config.yaml
n_layer: 16
n_head: 2
head_dim: 128
norm: "rmsnorm"
positions: "rope"
bias: "none"
parallel_block: false
optimizer: "muon_variant"
warmup_steps: 0
final_lr_fraction: 0.03
seq_len: 1024
doc_mask: true
Each number is 128 + 32 x the weight over its row's rms, rounded and kept within 0 to 255. Layers, rows and columns count from 0. The size above them is the row's rms in percent of the matrix's.

# layer 10 MLP up, 2048x512, rms 0.323, rows 827-839, columns 128-255
size [124 108 107  96 111 105 106 118  99 100 110  95  88]
[[184 100 163 102 101 162 105 143 125  87 184 214 153  89 116 133 148 166 224 166 142 172 137  98 152  74 119 138 151 143 128  80  43 127 155 167  37 120 141 118  51 135 101 139 130 160 189 130  82 146  57 133 123 118 100 187 106 128 114 109  76 150 130 156 154  61 158 125 152 130 138 156 175 133 159 116 117 103 156  79 200 134 143 137  97  78  80 144 149 158 136  74 102  65 152  85  80  69 191 167 163 137 180 119 112 120 167 131 163  74  66  89 132 159  97 143 143 140 131 120 122 143 113  91 128 134 144 108]
 [155  59 102 131  77  77 124 159 167  90 115 141 137 169 130  86 125  83 143 215 128 161 171  52 144  88 150 169 115 115 127 156  75 125 156 122 114 111 152 159 112 146 112 121 143  97 106 154 105  86 120 105 105 115 141 151  61 137  83 158  93 135 135 149 182 108  91 134 171 125 154 100 158 139 120 124 104  95 136 139 148  83 115 188 106 161  66 176 102 174 145 155  78 145 165 204 164 115  78 115 140 152 121 148 134  95 138 139 141 164 149  52 140 117 100 171 104 241  93 120  66 154 118 161 164 153 150 107]
 [134 160 107 108 154 129  94 121 178 115 125 130 109 116  89  71 168 166 153  54 121 121  87 213 193 134 138 155 136 140 114 156  89  75  95 122 158 125 145 112 146 130 119 134 158  78 152 144 141 108 102 165 174 103 109 145 149 112  83 146 104 164 132 101 101 109 150  99 169 102 113 120  69 150  97 147 104 135 131  90 178  85  95 117 126 109 141 133 120 166 125 171 148 148 136 134 121 181 145  78 169 118 132 135  74 115 141 162 154 108 127 121 125 111 186 141 138  88  92 124 156 146  86 124 138 137 149  74]
 [ 89 119 134 128  92 145 136 131 180  92  97  83 135 133 126 161  99 186 134 133 175 113 171 139 159 107 127  89 120 109 173 120 176 109 150 146 114 142 159 114 172 118  61 166 110 150 201 129 196 168 177 126 124 150  85 149 179 103 116  79 131  92  63  94  49 135 144 121 108 140  62 131 121 157  77  96 147 171 113 106 179 123  89 170 123 120 153 114 103 104 169 126 246 106 143  68  75  52 184 121 125 116  68  72 135 118 147 140 120  60 122 165 184  99 136 203 138  86  99  86  97 147 138 193 123 116  90 114]
 [100  97 163 152 117 148  96 119  91 127 157 161 191 100 121  80 123 112 124  66 145 160 139 154 111 124 125 142 155 118 139 106 177  66 160 133 124 195 158 143 100 146 103 144 138 128 157 186 103 119  78 134 146 132  75 196 160 147 154 123 126 154  81 101 190  76 162 115 150 135 132  86 139 159 129  99 147 150  70 179 121 123 131 101 125 141 115 100 119 108 125 147 129  77 106 147 148 120 104 150  96 160 124  81 168 212 172 134  79 110 198 101 150 143 116 125 179 134 130 120 167  86  77 106 120 138 115 156]
 [ 70  99 107 152  97 120  77 132  98 154 110  95 119 104 227 144 113 123 124 118 113 112 179 123  98  96 167 124 145 103 152  74 101 129 121  69 149 170 146 100  63  44  89 124 148 104 121  69 152 116 151  88  72 150  89 146  95 139 143 103 106  82 137 143 152 114 113 127  93 129 111 107 101 123  75  82  91 160 142 154 182 140 101 108  45 172  77 130  81 120 118  77 118 113  95  92  83 163  99 106 153  93 116 127  91 131 136  62  75  74 103 152 137 110  90 134  36 156 148  99 111  85 149  91 159 147 124 153]
 [104 141 161 119 169 100 105 117 131 161 146  82 104 111 164 103 150 141  86  96 114 147 132 110  89  90 172  78 183 101 141 148 134 111 167 139 180 132 100 158 167  36 152 127 112  94  89 146 183 175 138  75 143 146 105  88 135  98 153 189 136 152  80 174 133 163  81 101 139 152 137 143 105 121 156 112  96 106 137 166 140 118 101 125 154  97 130 117 140 128 116 160  89 133 105 112  96 107 137 164 154  83  82 133 109 139 162 111  91 152 106 171 101 121 132 185  89  91 118 127 144  86 117 162 152 111 131  95]
 [162 157 147  93 146 115  80 134 118 125 157  71 126  94 162 160 139 146 133 113  96 139 140 206 100  61  70 113  46 197 169 148 124 113 141 143 130 137 156  64 127 154 165 132  83 153 102 106 101 166  57 138 167 110  78  97  61  90 129 156 144 187 130 130  97 122 117 152 116 174  96 171 145 105 147 180 130 132 114 134 153  94 160 112 179 160 173 183 118 131 129 120 171 112 119 153  80 120 140 126 115  69 145 102 127  84 157 141  82 118 147 130  86 103 110 153 139 175 111 135 130  70 177 133 100 143  86 137]
 [139 124 138 114 157 122 168 136 109 121 118 138 122  99 143 136 120  91  79 113  86 108 149 194 114 136 122 132 135 111 149  94  77 119 119 112  99 119 177 141  62 119 179 181 150 137 133 198 155 147 117 127  88 115 121 182 135 119 136  97  87 122  86 119 137  89 125  98 206 102 151 179 116 122  99 148 133 153 168 101 131 123 100 162 161  68 153 124  95  83 111  88 144 115 119 212 190  81 152 120 150  67  92 149 182 130 111  56  74 137 122 156 137 150 114 124 175 131 145 110 117 136 148  97 118 171 107 175]
 [143 166 128 103 122 112 119 120 160 142  68 103 114 124  87 115 112 113 100 143 138 108 124 189 129 156 154 123 144 127  82 153  96 137 153 169 123 105  99  89 149 136 152 122  86 103 125 100 123 108 115 153  50 139 160  77 150 116 165 131  89 145 103  86 152  88 120 120 110 137 101 131 100 168 126 131 168 141 127 161 136  90 152 137 121 147 151 142 116 109 152  76 193 158 121 157 152  93  86 161 181 215  85 147 135 117 140 178 100 142  86 203 129 133  79 152 180  93 130 130  90 115 155 101 139 163 136  75]
 [ 87 194 156 119  89 171 190 145 135 149 147  85 111 175  93  93 107 166  92 173 116  75 140 164  98 174 142  66 130 129 121 160 152 140 169 161 136 136 160 127 171 143 126 162 160 157 166 110 145  78 103 144  87 160 141 219 144 108 140 113  98 109 140 111  67 114 161 152 139 164 148 106 141 184 100 125 116  87 165 128 175 176 200 151 146 118 104 163 152 124 145 172 125 147 131  56 161 142 139  93 155 127 107 105 136 157 120 107 192 179 107 104 120 170 148 134 128 134 150 104  63 140 109 121 137 141  38 105]
 [140 129 120 157 147 122 146 146 147 122 210 107 157 105 157 130 120 153 193 145  87 141 106  89 141 155  93 153  83 125  85 159 105 124 152 113 136  87 103 148 177 168 118 115 138 130 118 145 128 103  95  94  72 118 145 127  87 148 106  92 138 150 121 117  86  85 115  59   8 135 109 112 177 186 163 137 141  90 135  66  48  85 175  57 148 117  51  72  65 143 125 125 182  90  73 115 130  71 120 116 145 165 110 130 117 159 187 116 122 119 191  78  78 144  86 146 142 155  79 141  74  58 116 176 154 101 151 146]
 [104 175 139 152 191 104 172 129  89  96 163 119 182 116 141 221 184 154 115 116 142 137 107 167 117 157 137  95 121 110  88  88 168 154 151  75  68 135 192 130 170  97 130 182 155 104 111  73 160 160 160 158 115 129 157 137 203 119 108  57  91 144 104 132 127 123 105 140 148 101 163 124 115 139 108 136 137 120 115 191 116 123 130 112 107 108 167 158 186 128 145 134 126  36 150 140 128 199 137 125 109 149 120  53 125 102 112  82  94 113 154 153 103  89 162 135 195 140  94 176 134 139  99 124 114 158 139  97]]
# layer 10 MLP down (transposed), 2048x512, rms 0.0566, rows 827-838, columns 128-255
size [108 108 105  99 112 102 113 106 103  99 107 108]
[[199 104 156 153 124 110 111 207 179 121 161 165  81 120 134  63 120 153 143 129 137 194 111 140  87 132 108 161 135 164 169 137 108 200  89  92   9  80 135 123 179  95 122 144  78 146 163  84 163 164 128 122 177 154 105 199  63 115  66  67  87 143 157 125 157 131 118 121  51 186 158 126 192 121 159 121 137 180 132  99 144 153 122 113 143 108 142  93 150 158 203 196 135 118 130 107  63  79 143 154 115 147 115 151 106 170 164 168 123 112  60 108 146 182 120 120 164  81 144 132 154 116 145 135 125 118 122 100]
 [117  76 177 182 153 121  83 144 119 137  97 104  90 114 105 140  95  86 111 154 100 113 176  87 172 142 102 194 200  98 168 164 107 103 113 149 125 127 108 165 115 144 115 151 132 142 107 126 116 122 106 116 108 122 116 135 149 131 115 116 176  89  74 111 153 103  90 153 153 107 108  86 100  95 148 192  63 142 105 164 112 111  75 101 150 119  43 139 116  73  59  87 151 161 154 103 164  70  95 148 151 147  97 136  76 133 173  99 148 150 154 122 135 103 129  70 140 145  87 218 190 125 140 115 196 163 137  98]
 [126 123 110 136 143  90 169 125  96 156 139 113 170 173 141 113 117 105 132 128 144 116 170 118  90 112 154 105 125 123  80 118 181 110 138 151 117 119  57 138 142 114  89 160 115 124 129 171 197  89 130 138 128 107 155 135 124 109  70 157 148 124 162 167 166 164 128 128 166 102 103  47 113  76 165  89 122 109 184 139 137 118 136 197 110  86 165 126 154  96 105 208 141 108 157 154 135 167 126  85  92 147 112  81  34 169 123 108 131 147 134  96 146 130 147 140  59 126 111 150 165 134 104 137 152 176 158 148]
 [131 178 140 163 133 162 143 221 127 134 168  68 109 160 148 136  66 103 164 174 119 177 179 159 113  98 118 140 146 152 101 160 184 136 132  73 173 173 124 122 132  89 130 155  95 118 141 131 129 154 103 109 137  81  68 177 115 107 115 157 113 109 180 179  62 184 113  88 149 126  98 156  86 111 123 144 139 155  94 181 177 134 126  91  51 170 148 183 136 121 152  93 112 134 135 106 123  92  94 118 156 157 116 118 172 146  77 142 180 132 130 111 122 143 104 121 134 115 102 155  90  99 147 154 136 118 183 121]
 [ 77 154 177 125 154 104  78 103 163 146 123 134 135 132 147 141 120 136  97 132 135  93 117 191 139 154 144 163 143 134 125 154 176 115 120 142  82 167  66 124 152  64 107 113 103  79 111  75 117  76  57 130 179 174 145 143 154 148 109 127 125 133  85 115 149 134 158 116 130 138 147 151 107 139 223 163 143 147 122 109  56 133 115 140 117  62 150 125 143 159 115 186 187 156  96  72 167  65 106 115  98 123 137 115 116 116  95 164 171 126 106 104  90 114  82  98  52 118 142 113 130 174 152 128  79 171 149 149]
 [130  91 165 130 112 131 155 172 146 119 132 147 148 163 158  98 116 101 167 104 123 154  68 160  51  97 131 120  95 151  67 145 116 105  97 118 142  50 132 162 131  94 149 135 184  34 172 152 129 165 162 151 103 165 116 133 153 114 146  95  90 166 144 159 144 125 163 171 155 112 120 136 195 128 139 123  77 125 150 148 127 102 102 120  57 130 125 209 127 105  35 115 126 108 134 138  71  89 134 142 145 103 147 102  87 118  71  79 107 113  99 117 130 178  95  95 114 166 168 128 156 159 127 133 170 120 115 186]
 [221 143 140 164 117 135 141 137 139 168 153 197 139 135 146 135 163 102 148 103 147 131  98 101 138 105 129 120 117 127 140 144 134 124 142  61 130 106 141  99 165  76  74 140 128  73 126 149 174  86 137 127 110 132  91 107 142 179 108 186 164  91 112 123 111 120 124 109 140 103 173 154 130 173 103  68 153 140 182 172 106 134 178 104 136 184 126 174  80 160 141 167 134 160 127 167  70 178  50 124  86 124  59  88 129 137 122 131  82 155 153 163  43 162 143 136 146 103 117  85 118 185  91 140  83 138 131 131]
 [124 161 129  89 178  79 146 143 155 135 114 127 134 110 115 196 151 125 150 143  79 116 129 191 146  76 115 100 126 149 108 103 136  81 125  75 124 115 152  99 148 122 146 135 143 161  80 116 167 162  94 152 195  80  75  64 109 123 182 164 147  77 127 144 120 165 144 146 117 151 150 134 112 140 210 118 153 215 142 109 142 130 111 172 181 149 137 152 158  84 145 130 132  95 116 155 112  56 134 153  92 110 144  73 157 167 125 127 109 135 111 121 119 132 174  82 128 166 139 159 142  87 146 124 118 117  87  71]
 [ 95 133 133  98 144 122 139 141  93 107 155 160 128 175  92 105  92 146  96 106  88 134 138 166  87  63 168 106 178 147  70 153 166 131 138 129 138  77 172 150 142 143  95 119 113 124 156 107 125 150 140 151 131 155 147 108 141 150 131 114  87 150  81  78 145 113  67 142 134 160 136  90 127 116 118 100 169 138  95 125 138 166  86 172 115  85 122 120 107  75 115 139 180 112 105 199 157  59 209 148  53 112  82 191 146 129 189  69 156 102 112 119 120 150 138 113 166 106 135 142 155 194 173 181 116 189 136 172]
 [140 120  75 101  93  86 122 134 110 163 171 143 139 124 109  85 146 122 102 110 161 169 111 117 146 154 148 123 102 120 177 163 116  61 111 163 129 102  81  80  81 114 103  90 146 129  96 101 157 155 143 145 163 123 161  61 129 128 111  92 110 106 133 108 142 122 136 125 130  84 151  86 130  63 130 142  95 146 155 121 130 168 102  96 150 123 170 142 110 186 143 158 141 137 180 117 182 144  99 198  86 120 125 118 180 105 163 146 127 141  79 125 224 148 176 121  95  68  73 172  86 139 152  85 143  98 172 159]
 [121 104  94 157 143 126 148 127 155 180  77  56 132 202 167 136 116 143 108 149 114 161 110 120 129  95  86 155 189  70 134 148 149 167 136 145  49 129 116 143 130 115 164 100 103  73  83 149 144 157  85 169 122 142 205 184 100 148 135 153 104 118 183 101 125  97 101 116 101  98 151 186 142 163  96 173 158 106 152 131 128 151 114 127 141 146  63 132 122  98 165 104 134 184 156 128 123 143 100 174  88 111 146 130  59 122 107 113 175 120 103 142 127 116 194 162 111 175 161 133  97 108 141 121 183  96  75 148]
 [108 134 194 114  86 173 122 107 123 113 117 133 134 162  82 139 149 110  44 163 180 102 115 139  94  70 155 149 158 160 133 127 159 100 116 171  70 108 105 136  98  98 104 129 126 118 102  97 105 123 176 137 156 156 117 124 151 119 126 146 139 114 125 145 123 183  93 176 167 114 143 126  73  90 108 160  72 140  87 110 160 176 129 149 111 111 160 167 209 124 112  88 135 109 146 152 148 160 138 123 115 119 123 114 174  77  66 116 185 177  71 171 183 125 172 113  93 111 188  46 138 194 115 123  84 141 119  63]]